Each number is 500 + 25 x the weight over the matrix's rms, rounded and kept within 0 to 999. Layers, rows and columns count from 0. Numbers have three digits each.

# layer 2 MLP up, 640x160, rms 0.278, rows 560-639, columns 0-159
488497491503471493515501470463547482527514501536494457513496497489483509494469494500467471507496513514542475517526485466521501503486499534531500472462497519435509473538502496481573488480467474484462485482542457492492520479487485501532480476525499529494496511442480450514519508503495508493493535558482487504524534498518475507530514462503493510494487540489495451516495482524528554495505521467561463506493471481503535478537493541510521515489469455490495491521529528522493482545480515
518508492472528553545571490515504533474549460474494508518491511435502548448488519518521497505499509469536536481487510476499459478514525509541517497494480554496455463440531501538509488489505492531456480517440511502468461518481435526527535461508520518501496449522550548475556515506549510572503492511516469457513531507502541502471502513527501493461496502512509479536457471478514524510426506547527508497458494492502526509517512500495535510489483505472520512488471480545542508474486498
494509482459501486461471484495504490486515505529510463513477462518484528532487543488516513478473501503472526509452509477470511508511515520467489530513528490514497519523530508494553484487508511519554499500533473484517492524487471522534472481474514523463539510495516505531510493489505470496540451539466500495528477513523520525530465514477475484528428472533487478468477527520492523489502478454521488491489504473561504524484480536462508502483490501491512510498488504482501534503491546
524497486495450521537504512493483481477516485485454492529495459493464483488542531515501520514474534503464500443497460513534494492515494561486488471544502491466518509552468520510492518533460494453499505518459501540469507559510431533503523481471528541469452482504517521507493510498497450513486480491480496487488480507519500504508501489522470489471576484484550467485494464495560479440495480471515486486503501509485541540487491515528512493460495483523514477522529517510488518538501505
541574496456522533515499501506491485444506546519503481526543521494512511504477480524492513447490508506502504483525431547505487477483492494530468528492499484498488521555440496490478508510515497411526537489503457457469523490457483487481526491503501543511490547510517497519527498444554520487508495492481532491549480517550504471506521511458497533478495476523560525543480461488495505497471520504528523476499507492507495487516463474490447524498541467501455505544498524487486512522468480
518477503538564522488519509501502511523498506519501494456484494462515498475480508496510519482504502489528483515549491524499488500456525469524520488478497540513494481454506505488489460509478499489457495498505476476466505467517474500504523527513465527446480523469511491500502489507498519523486551500491471484470490510482517511450493488511446502507471489471495476477495560506471510507512527498485517489529502498533467501489483515511528502470544503490495492532471538542517491512479435
519543553487500521486484517507480445510437480508527494522482472542462455530474499523505491506535468494505569511503490514519524491505506519488540494507517515442498512502470499569512508467482471544489548515445470510521545500556457502469487531501513510442470571536506525497506480503562501495476476514501545491444480536505529508510490478509468514542485482496511478497504534525517545485503555475509471503463490494512486506469480521456501495534460555486497512525464534470470532479481509
513449549490483472498529518481489515494468455496501474477479527479479531476489535534484467510469500468511527470469516462455508453468501541504485508489501542507474482508524500491540445497516437488494482482527469529500506500472529513493477442484466500511495524518520464521520525533516484455531458553500532506467512564501497476526513512533547479481458488492517480496505451453567532519546479456518499521505547477494524518512500456445511476501470492540478488519474460468515514473479548
453479472511521487470496522518489499506495509502480517480511479462519463523526469505495494516483444515505498486460494524477529540512517507508511534525490514509527497515505496483479488494492510455503492490484481504485492504523481466524501529493448510493548518493490517471513511527480455519448509498541480494518469530490537505508498502520535442489480469543541476485494483539525506534502512477520502520452523519508515509525501509547488499485454471478514522528532511471533509484493525
493484505525479471534544518508450502455485554497527493504473486517498468456528499545475534488504501507540514502544491572483516504520505484505501465497514479497545489478522518492521524458518445533500513503488516511475480476485474520504480481474530498543427498519493500475494507525507522490509491520497510511439504458510511504535530491510490515507485455549496517492551478510501492521457466472497519510505518508506479538538533514564513510480491520491499514550492464475493473476507491
494523495481488453547474486518477532526499523511543466512451545484500481461446531487514502511502501595472477515455534494511539584516527514520473489511438525494512540518515495483484463529519543473453525481500500471469494480494501482521497510472510493531488490481487540495491501570495490535494514455487516469501504541460471478496511550525478492482484472486492520513536436462514482478440489485558453529464507504495485509499478467509447504502487507520471505510516468484519525525525513
507478531494505501520476482499466478468499513506510494504525499510497485464474481506504514435500498475503517512468490498542501504465457528501534504499503481500485475540432489477472498468456495508517472513507508522503531525518464488493527511542483500521519484506509500529484505518514495492500499507518482479541453484492537495527512509524467517497507479514476485521510559525519501481466512526504514524459478499522515531486555505526566482443532500501493454545534501488511494476525513
516507480518465489536489538493459479496545467507520469536526474493473490534463534517492513452456481525473479516437512479449506519489520477523472490522487505501516505537521514508573491486497456492528485497527501479478466522452444506472504503516506516498480514457504525529492504448490500499510490503443483490501531497566536493557505501495523472478487498514515482485470498485528504507542493505513483470500499509541487490504472495495518501519497529482493532534503495499471461481523530
518511494481485508492476514504491506544502487447463467535538524501448490540519509495488504503459522450468517523492533563513432526482498504542523486522581539490514491515501514511472477484494504469473546489474458493502504486487513475522504520530491513479454464518485484540493499470534493473495489477448503528511471456466520518484494484495477440440471502500498566522562496521542485510471474486459448518489500522513502522546530504494479487508511528489516516545492520473489486502509471
510521502493527505479526524474442485464471510534463530497497455508485496435491484522534520464496525481537525529516452545457507538501502480536513544517529501480525525466489517497468498479525475504489498499494480496483538445492462489530505498464566501534489514463490495501481425497511483483479444488498502496486535496543518527534472494492484535504517479513520499480559497510487472466519491532507507431504585463480500517561488459495446543454501491545488529538495487462454457500502542
495528508521488476513542498502495522532455472498499494461493492498520470441511484526467469480487488529478507516487476479459520518514526503510556544512516527459521540476522485480459461492536424507550507581522483489550534491463528444545472493430514532485506546518539508572507483476509479562487510518526509462486489519461524561512528527476466494509458489501478487505486455518520497477493536493530484453515505486462502445444529493504475473453470424520507514512553486473492487506519535
522528504465504480508486527501494509475472500495504492505538484480505525490539491523513499518493513537488503488484510506504484506483485488485512471498454504496481520534508490520485502468533490518488488517502515516518504491514500473500493485512504517480488506512519497475509523465488491469473525494513520508498475515527458502484492530524497464485479505500506488494490516487535484499468474464483494488491532515485482509492516504488501484492510521515472531489486487514510505464492543
492534520466494487518481487477454495498442517485452519530510476499498513501495470516460484466495483476484530485500517523506486509507544526524519468511466494523496440542464520558480459556504515498510521465525508487531510542473464510506507530473519485494461510443512467525477496503441510533502508505524515478534507523506507468478541491494510486495434464500517514504452512532472491455503525515518480523494487480507505513448526512460497487510522525514491490521451489544486492482548509
525512493499494537487466541477513425486535517473498482507492466506499522489490530468511472533519465497485477511465476542551472520477539460493463477498542496490557467479495515500549491508509502519487510500478522515505539510470541496469504462515503563506492490473475436478491510513518479477481489501478487500592491489479482526537515475481521527489469480523499487503523505482489488474520514489480515515528516532491538498526528509415528526516470515496508462511492490473509539469488490
486492496510452454476497489446493485500474511524486500514467505494538522490536492514476525517528495530548522505459508507505485479533502484492555496525488500520537506513517509514516474522563535499472451533516492531474488537464497497502500497513494496567479480501487441486494506501485479473509489505511487543514531529466500516492477468523524514503473475454468435524486475507487523507539545537495438502482534541477480487514512504502508486499472535481532498498489514525506479546495522
465448511496491489497517496525507521518479504481496508489523520495504484534459489472508536482474529462506492455547511487486546527537555513497478517499523505546537492487499478499470483533531468522488481508517499485477481487493502468489494502492515506472531511485468511490507489494478480489476479503495540478547522511478520483535494465519512498489528487504535499526520474495513479475528457497443486506532478487510513511547507431490548513487509478481452485516495484450510540501522481
497523488501511526488465514496520475490509545483486465477483465506538474539515488516520516458497470489471550509540491504513531495492420506510490489537515496467491511497505450497559476521537531512518505496492510489494477514507527514456528505481508512473527497468505537498476504508524455473494476516495512478520529467495456475515533502477508483513473485470520496530507456489530484483475493469543513469536506460534512493466520548520534514490509504503486501451469500481480510495486512
489468526501495475472452601495526455541486559476521460500494486414483508428477512496476487517458574458496517483504519490493474509526504493481494522505454495457461519465486512464471469486459496473552487508467519513488503475457528493470497527528481469525511521495465473488520522491472486491479501448491521577502441462458529505519466489514501522486554525513473496477504468464531501519472507535521467519526511553486486479506495477481558518442488488510507522520492516553471569472543555
530533495529555542525529502481467472503540502511486499502467497495497492482527468514499504483487480473541502489500493507494538473492505511499463482496527489507536504517484495474469523501500502499496492543504490474490509471419489456519535524479536508515480507500538507440478480515492521469490519573509513532496485513474471484493521510477451441482504504537454507491516518469496498468500541515501472524521511489534531501502498505487544515469500535504481506490438479500475504498556500
481527508489536541483494528470490483472528474530510467470483471518484519517488525489504534523493579496465534465525478523497493514556496488504471478504520522489483496495518497481464486488488524459528456481469502458519489503514500479468514505521557448523521495466496456504509479504567493498526467496503550519537457467527507500517487464484486519474502485481502471483496496558490506514478445516544498447486522479474502524504512487497480537457484581476491478528519528489495480472505550
501443466514457503504502502495497513481492493538480511516508476506471498454543516506524440501498465505479510453501505556490505491475483509479537467480509526469460528469515487469482485487490483470474500481509448485475517485518496517524503501532515512469517522494512490504556461477485489483503458503497480474495505500503464510492472504492505513518512478534528519491455462504524502486512516523475530469479475537519511519496466542496488499495518498506491509472442463528542483512464491
513488514550456517503526502485494476500514509508524491465479507500503471507457536523480493473500460502442502506470490497536539518508529513483481519504521496513462470498493484502510476521512468549510463495512478466478527513475505468493468520501527513519519505525498534501497481484509443484527518509497472500481472500499516442496497531534487505465465537504487463505516518497494509514493436487472479488520553497507534547532504500473497526501507509470517502477472471509501529521491531
494503530542511504474504526492518534531450483518473495511476527482510527486465481500441473515486473504502475453502532520493528515505484493493502490492495489505491524542533505521502516498576531511506485501505497512518507481465477536455508542515516473492463523504465468529483511520477515485507508504511473488541517501500496469492477531524475476466493523535514487493544486470532511474439463481501516521485489511505517521500471551493505525481507481497513522482511477492512486517484497
482520470522473502515497530488512447490457476481461495488490514501490482511498525517507465491476507498514513492519550530478513491514514506514508511500468489501480519454514514475516467512475512468532514502515494523493519517449451520492485485532530549488519490519492470498481502515521517538477503464492532479511469530460468515501471519467557517511498534506522468558520518523529516519490479493495496508459490513514501503509504532499488499487503494506473509491477527475498476505475510
535460518514448467538513456508498513477482524465455486496516487510489515490500483498474524469468468527515488495511519498522469453508518501511502450484500540528477515477502491515499515490499497531505489485539477526495543541455475457516485517523487517480524506474502510526500466496466474505552518519515500507548479508510462442462500503509492526500494452560528522493489493522485501488455457548515478522512522534544478461494517478479495479510499491551520456519508505443482459539458509
485515532457548487527456488499512479522505510492494519514493485532482523482546477508490491484459481532485518507476532493543505502490475518528535490474535521473482506523456487479508504506513459516464501503492508536499535525483522473479480536452464508454465501489484521497513512490515482500491549493490531536454508442483524525493523450483543512481500531500491470471535557510521499504518520493487498551468467496573500534534574481524449503476489505497504484523472527474508519476516491
565499526463532495490486526477517485502511528528478537535499470535489498489532510521496513527534483517537519508497541527498543514458478519567506548512525503514435487485503506512505529519476510504515516530476505483490533526507449496544517481438467495467463484441470506510499462527503511465504480455520510506497511506503478493519468497549460481500521490515486475493514498479477487517507515459467500482460511479510513523525510484492494455489475510464511497483478500523458531505477462
451510532487468465549545543482517526524464527499494536502466500490486517514476511509482481531465473523487512529480537447499507525536488510522501471459473492473470477528469521483469512492498512469492502540549488465481516458500478471537532509511531506520472520569497482473498487486497504546536499470517488535470558487499478508524508517493493481497477501480500499517517444475528467497477508507526495476483517503552470484549458489486475484510521464509532472514511524470481544559477493
501521510547528510499495476479507486508428555507560522548507509517455456454500550471539493474495502432507470495505482528499459497515490538503467466478506506454476445528516543469465474488478531509476535484494542477534528508495503509493539560551460533526506527552508500512485481516528503520522492439519517482462486503490530485521485480491483531519473547495486476500561502490482486441517489480513462527470512520460503469452486537514536493497487533531483525465489466494461524527490465
451481504486505545514499536536548514483528497492467516535488504460498496436540518480499487478528481476527520513499525457484508485510508514471523478512533511487518501505528480479481508516492499461497453521478471473494510509429525481492467513513498513418439472525500492496481469523529499534484483487475480468489508512514449479527481478476524550533541539473524526515522475488509508470492504506460468530503531518502472504484478524510504475481505472539468503561528504506470476529490502
529514499525460512514492457513503516487511466517527430566498511512532477498515492479504535485478505535480542515477476538503445500477484470519514497514521465538512500583511490494541511477485560498481526523514493517484471517502491544442499531532496521525501465476512561444521499515475517479464526484474499515543489503490483506531515480467485482463500484461547552488516505507499513496481485495521529497451507512475500492500521448547486493520482498494518495498491526472494513532492475
428439488513517508504478517495542511474481518497560465484519504514512488487469514490475545522519503500531471512487478492464488474485450473517511528475520548496521533483495488494543518477488525526474522510499471492458500486472514535509506517471475464496514478486504484513527485486493526507511481550466546483509490485477435452472483495493506525473493493465504469519514473506527496531471485475488515556506518498480462445530504512512486513477481520516502501531470454511483505545492484
444510487485499446510525507495501533476488515458499522489486501490547507500526480545494499510509555544492498506474479501488509512473484502477515536503539497486468432514499511561523492504484493492510487519510466517511476511482492501508522540506539483500483524485487519510491493477482539482485521476520523478500495523491503455483510513483506487482517540505502468508510557494492513515497517499490523504464496462511486526499505505520502506510516473447517458507486524492494465475498477
491487488532503501481511524486535502467505509508512506512484518503512511508518481499494506493505496494504486521478500482506486503505498514513485502501512504472511493497502517505481505477524485502499509480497469477508525523484492469527495528515503518504526501485513504445475503493495488510496505512496479494503517511482491494493485499495497516512538475510493496520498504506527528501494498487519498518482513493506499459487500523502509516497512491506496494515481487517509492497520459
536491492559516473524525508501501492488529489484535490491453473472479481494474523484470526458482497526533539524466512504498482492548499504502442494509505475438456552508502533469506537490510481519515518517529515501488492478491516494557524462499487494528509517517491492481470481510499541505512474464508541474538530485483512427484501518546480458464519449545492493502544512441534493483492507500521500498451481513472493573506541527483518465533534483471531518502530482457486515538531545
465476507511505454548465459469482485516493498490473477532522522505494516496531481460496539458459515526483534535563463522481480570514531514526459471469519542526482518501504512510525508496513432472492493503483444504527481523492552521549512523481470519540524488522476497489502499484483504524504476507514524488520463517482504494502492539480475537431479518490518491478517485529502468513511497490473513484500483481492481451475561503528484501449511496520478490487498520541484505537471535
513490523499463531512482494515530499500480527514522486517498495475503554508523486509532515538493507493518465450516484504476524471468461513528517457459531516474495519529487482504545506496493499487526477507500532516456534474478518508507518482499489520487503463500496518502513479475525540479462547512498510452475516492472531453518531504521533444518502525523470511545474482505512506528529501504490527530510492502482490506549462482507510479506478476454486491495484490486521559527532494
507499530488499520492472535539504467502555490509533556505552470528467475522539508464537508461458455483477497462517525510493538511494457533524514503475451436516472487454508471525488468506500575496463427538528566501519505452547483500467529464467492509515526521506504451442517467466505558509441507503459457511508491539468523509495558537510508542518473474515482483445467501448531536529451474477528531525507474515492498526522489545519500500519486564467508459547483539487500490558502510
506470519513485535500456519494518528521464504464526528545507490476558531476508510483538471477519467505524536497511495556525494482500520509461533483486512468489533493507517497512551523485494507487523491455485544479496538490516517471497514500503482548489501479503477490539504480459507537493492515544545497480502504521499468505478482494521461510535476493480489481543537480508488512464519487496490484549498480519487453518492507528477496510547498470523480496478441522487552497474516504
498503510517498527491528487481479530500481511524546484525508460515478475526479512468504473516565465461531467481456490466546534515455507507481471516505536485484507429514476509514481512507476511508474497472547529481498516483480477516498486538491521499510493507515483543551475468570561495543487497442479503514493517492527525508465514529532470465461502499467499503501551499510533523441496490484504488508457510513525479485502515536465515496499541466517505459537503525463515515495475499
497474520480489514491493498486537531503500468493530477527487524441515465501506495472521501474482507489497496503486481502477463468556487513494471465522516508519453521519498483490467522488491463481484510503537512498520492536490519508509501522532450524452536518501561519507510518499472498530502499447506514533505502517500489477561481491510489517464526486521517505449501477485507501510522477497534482479500490512503517491502498491520545520498517530497470520506473485493505484465517507
459495486567519531494496522519473511511526530507500474519469465506489487486517521505512522461509475546498513563490500479500529524462485456477516505491489514484519493522538506498492508492518511506499492497537518509461494505517527461538467536527457510507458475491506490519454505495474494490461487486473531566519523550458478519527478527496513479554524476504513476464503509499488494502504477486507475502452538497524522436527542474523483470513528505474517492520478494518489474520500518
527498458521499482505487541519511481453492502458471500553490493548477511523502530531515512486515478519502532514475506468511504529494503506526491523501496506518460526503544466551557490531512508497508503500528469436497524535502476485505502498520500529483525491493430503428498486450504501496494518516521481468517501492488504486485529474443507568473505510465483519509522491518537520537519500465499462500467552502501503503510541504495533534530465548539489471481471522478479536477519532
464518481475500527527465490526520481481486563510497477482511511490523499510511548549547520444515521486538495495547514492486498481468531484485465503462486503474529470510547471483513479512503511475491459525485502510464527465494489490475506579509478508513488507485515486463481480473520468504507480543521504509500505547521477467449512501479464495507500498506497510509473490492485526509500476535501525490444546502518517491524504490524514462531525534508479516520506475489462478562504499
510535507487508449505500524521533496472503468509525508510520536510505488495548458528508503486504492482485490487535501513474485497488495496512497485517421485513490490476461522525484492473475533506499462520452538487506498479509478533475507498466504506506518529523516490438542495472501529521481541480503459544489469488457482500549501485484508515509488507485490452493479517493525529457487483511505519517532498537551532510475493512504526485481506535495488484504483482517511501545503520
486510522507484491501476528501511506499523515497503466513485544489500493498488475484522499512460494513505511502496475491515517510470524500508535491462516522489499509485501496493490503512493505501499495555518479512516495513478504470500481481511486517485499509505492484499485509506509500514521482485506524461495523511493511490515492494488488529490536481487503489463489497533509506513524508494486483501517488503478504498492491496508529527486520512498489485506499520493441510522490502
551471521528500457457501483471540538466504545513472496494506470518485499505442486525466506508470511542511491482526509479541535509532496498495526480447547517466522467466513520517535496516503530473521457490532509531470504567494506475512492520541501502525500474464422530496428492546521538496542478453511531521491485472486477524488475549528470535425542534497523490487481481467483511508497464507465481489501510567489480513507491489478495516456499516479515503508539536523520464544466491
485478455500501517468502544538501464475525510468512498475507497483522466527470512465547531504498559549495456488507498471512507556538486501507450507463521519457487549487521501502477496481513556511513412523498463523490515511492482545495485474471472498454508498495509488529524491459496478528522451507487479481547504510478481491518479492483505505484512482482503522525518497474511488486540490511466495527525514539482503501495518469471511541465504514506510520473514504497549504561571539
529490532499446499519514522484489496533481493506480482508532476497459542541500492434477539555531499507470480487478483458490518502499428535492458511545524464527493506475491518511533499479533495517464462492504450521544471517515453502477548507491530501531478495513499524491505467511490468511539545485531533499472491549500512491527500476500502480515462461502528472525483516501483514443486486467537500474444513493486499514460505546479474548476526463504481478474496467541493511480513511
448487526536489525481505508496506441510525539508478554477480516530481553527427491513508511467466544488510514481490468491498500492511507525494483558485518489506496477536548503493531480493508514480488513521516491488522536471458532477535498524499498477525556517522505525492506509469518478495514537511482499498512479507474522464538450482515524464514442457505459496480442508484468521488526496493496513503506503510488457510491537517498513492495539508475498517522471455462510485455499499
480504509465469496524510538439506495514473515509544497500461508494489501528464520512435490508543555488534509474503504518493477464484480485493512523472461507508527473505493525499532522533469499538493455523515509488516496472522506492540543492484507488513493505518516469516465514483493494495520475484486511519540483499495530462510499483502487475471467515519472493505487500476477479508527492452515479497512470495501487503481507497480483487540516516480494525527507499493493464480448484
521514511530525447495498503423502535506496512512488521512502472453507531490505492485507565455516494497507533505466478483495525487525479504497494500524464472490527492472487499478560475471478525488557497518505504465510475471472508498483526511495486536493475491575476470448500532472471525482506489518471499495502517514507467534517525481468514453506491512554514511480520470494505543503498473504507538433458475526488482472533500501534455502462490470489441497497454479523525513514482493
517502463455495496522498527495554467496477520504506518487501499530521457555529476497508509444530530532472450491492510484489502538490438525501493546511527492524511528522513480482518511440505485468528547519521484504484516514468513502505536513487523537451551510512487495449449523494515479501519528481501514496491513527505514520440512513504469471537518562475470478480495519513500502490485486500520507440488518491545501524498485487519518518480510473450505477519488521480458524523482504
477510538530504498486539488489507503526537504473498519493506499548492491509510479439486533509548475530467451475506513511493514511506524495497500478492503507500506480483495462500523498527530486546507504452502532536522512467469478500530496485504455463549454517485487555518505486476497498537571487468499485468400513507461507463521515541436508492487479528469492450502491512468493513460522519503494492515504511475469488503480521478542517492469553471507499572449442476435535473522515491
479495507476486501529479482483534533512460503543496475512478527521488479504462504517477534530503493489492529502517507487555473506528504497481521477471516470506450527518470529495514514513509494536488487468518555485525501480526520506516481539485471531489504492502506492498532478511495479505509496518540498509512500494508494477509511466505477534479495533451529534509492502530488490439503456535539470516517455458519462490490505533468491516500522477508487480512479523471462481481512512
495514508484522505469481499515532523512489562482493515495528522474531507521503501508508502494531503490559487514501499505505475530442510494534497507509518555518495521493498429483535503519520498482452474566494497472502564516483487493495521520473472510512516506470484524467487450509524529523473521504498472496484517539494507504547496484483510510525502468518509481483465517500477489514510469544453511474503533506489504464483494488546513501531505523501491518496494483464463504531470502
477524516485520523480513484528529495452521534497498465520454473532469521488482512516491481513469509506512468514493439465495473507494440513501496529459464514511525540474525552521542470513461477513475508487498481531466533446458486510521513478493482470501514535495516522487490541511525488458498550538487528442486501534477501467528526543490521514537532436503502482474510520503515517485498511481518460514495501505497468510476471503499483525509481497489518458515514479527518485558505534
548502484540522482514506529469521486475514485545473519464501507533502537521495419481481511459530524485548479521495532489525508575508472490483464508516514507474494488450494544487543529491504508530520502478481563488485466499505510438497491519477532499507482476527472515548556552498485532549452487507479499466497509464497505475468460465498483498511464497469512448526507517527509476482579536461516436522503489485499531504469521512523487551467521478539545480494463501491487506490523513
551485494475457498499501519537509500503494529498492463544479451513499509525495498515519523530502532524488506463533506513502480489515516482491501512486503485531540498535491516514475484513485484512513507539470489480523473504535466517512494483503524486491471486507501498473503481526506519492510466509480548490517500509482554493495494482487490463494484512502507532531538485528488482469516489504515440530471502521519531485501457461501498470538485522547529496489501502479526475534512476
539546482545487505445506514467531552512473523512487524513488489489478483477484509482506493520476494493526489525475495481509480535490456526472541545483503517494493463500487488507516481519483493494525489505498461515525512498473449509550482510523486480482512491515494504491460529481510493563481513493500494479522488519481497520499495507515509531511506510524481482517505529465458491494506494497507494515492485535528496476528486490503462532475518461508477512480499525482488514483488508
487452504514498545511460507524511491474518513511511502499494520481537524480503480508483504513492530500519476468470503514505487501503506506506531464490514491526498470513523475530528528505500514507495500523490540513473484470488535504462508506466503480534529478495518501460557493542499465483475505500523469530503507481500507515510465476470521481512463534514493515516544498523507472489482490475520501515494510521512494537466518539487519455510518494544511497491415527536536523490495485
495529492476515485524498518488487481435513500491492490501539453479466546528532518508506509492510494499478517496504488499485485509506500502494483475450560545500490502483524508516508473462488455531516516512508510467514509471463510499493460475541500534500535485504525533551506481503476529471523505479487500488531496486476504490497533502531534507521501467500508483491472498495540504526494509547491491468519545470483509500516511492526499496448477479555508530481473516511510520462489476
472521517496530500509477500488491474500475527479510516514516480494511480523470482520512526481525502497488567483454526511500489522527519500487507540467535446478488484481472497491489524527526480512504486502533507498473516502507514479537498474506488534523487532474514510490482436519509518516512514495508525497495488522475518525512529469512471507502526506524478471501518519481482505499465519473494496511531504501512484479496507493519487475480468449508472523541491497497513473517479501
522454493497464523494504521492482504504543533496515480529524520537531492502447539490491484512504496472505495517511512498490522492498499496522532558470528525531496466534477526530493568466456465456483523489497503487500509453518520501470535495522501487479428489454499502537509528484542465490497502460519507467512507496542465501512501518504534456504502463491528532537512503551490540475476448489522472528468533502465458488501523524503491511503476469464510461491509490481516475562466533
435505486475492541502506509523450481472466550522490516549500522503561481442520491518554553543501524557558452477478534463500542493510547501469473511468455538532541482512538419527490501481504514485508547537468507516511533504499461491516512464503495455488477474526529526508443496512473510530495464516460512527466569508546481486489471520435468561483493528509514481462547505560539478497498483510502512531522498510507447537522495467509498519458478500488523501486485487481522463455433484
450525514495518477501490502511528554476503543571499529524492496481482500479511535475447507457475502488501524509509443480493495493503510539524412495455499508469559526515530529477537464461468473518469489488518532585487526436481462475529516551499515577467498463481492517481479536538486553476516464485513516510561472490508462483535491533491507513515532437508484469481527526449462520515481509486494499506500513515506467496489489561468457497514427499488518478456483474545496490459445541
483449545506519533468505474521517478449471467471453522466521500475510507515525491497533522487515505471518500508445479522502547518470510500490513529539547548493469460492528477519497486497528451523490469518563505491441495470518525487544455540471519507453548502531442512488472455520510519500490501441502505490517449509500500474493532532520464523501492477473491526452519501490504513448540529433467505519502503510500513510504477511505485504467523464494534458493480484487505499503496483
495553487485529469486529500511460503518491464463531540532480510546529476483509453553510478518507525524494522443523463490492542506544478513493477510500496457479494494534466505480523437512491456536531540520519453530531489459490511536518504556475509464539527519521470461450486493487527508459491467479562487476488559523438458499550481488499518498483482458494533509477515509479501541527517487456472512490540506457518530543490505465516532495500485481537486470536473472494468507511465479
518501492504461462508486493454477505473516466534518542497484534525496463500449482530504488528491512456460527516523514519530478506485501502595470512516503514459503512506509507511538506448515463494519481450534510496480549486449529474524465479487500528504515528463507517483507496512509503493497443514483501529464518544529481545535519490483499486480476491481514488502500505506473552506512525543521466500518494503492472483518464536480495443453498467495497515515506479512456513456510510
457483511518487524504495458474450489469480509543507496483492505504554523494470491519511528533459513504541488521486473504510514490493475496525501508531536533467477519495503456478532512475506485492488505508531494548435517462450471487515457495537508495501525491469471500532530488482533522493509504470517524490518481529512518524516482496531506514480506550539496489523485481589558514463498481554497498436519473513505462532498498491527530519477498525467488489497484461535493484460493500
525470520531512493536530447520500488462498474502508452514523475550545468500498519524506498491483506488479515500540472526492476469550511472521515465505525487528514471518499484494502503482459513460498500484484524502502499450512505498527526502552464526508545505498480521484494499499457484473501477457509509513497488526492520495478492480511529520499567544483543455508494477521511538488471448488535488470501480546505466453455494528486454474495506503483537497507504510486484557492508524
498489463515502481472519504545481471498510513494486494513478489512478489504482488459492497480486539489514532463487531482467499455483539494511480472498543524500544517478495538514536472522481515486496484472490508498496493517440498471519531483484510471499519481508492526520516490501506497495461515535501456473527517497495516489490517490491468554467424517528530526468518490502508528532501477491522481523485510494536492463503497480490503504523488510518510522504465508464499490480510524
494490556524482521541516494489509437478536502551540501520492501477538466502489492499512507522491520526475546469451481441491509467490466492484468504504523482486514517536522478480495536476490489505510487495463524520489494509509534480470486519549509475469513522540512498515484508487534456473488512417511510501463518501463484481489467476498502507459515498502478456499514557518514511554498506506514500508469478509512504481483564514476514506524497510458509521471517535500491508433488482
514492496543525489501523515504468488520491500522478498535501454499519524503523510464514501501519493529497528491516469491505530494486486495513506484449500511484488491498497535488468462490493535528483505492508494512498524474487507505519490475529511520472510490525531495511467492462505506538498485513487510533488492487485535497518484541513487495473466484531479484501490464466491479472501529474523527487450478527476502477506499521497488517462493539484450533527525521498474515498500503
529490519447490490497506488520488491519492548531555464495481492457515452484524502525529488493468492504435485465496491472475517528500532519469495449516508487536510547508448482527493515496486460556479478495500536462498552512464444528527544489505485493515500526461490462517515529563505526482498477451504480486493510522487504521468484482517512470498469486511483491516488504531509496457501501530536474492437468499455480470549480520528520551476520528503459489484452502531492482526464508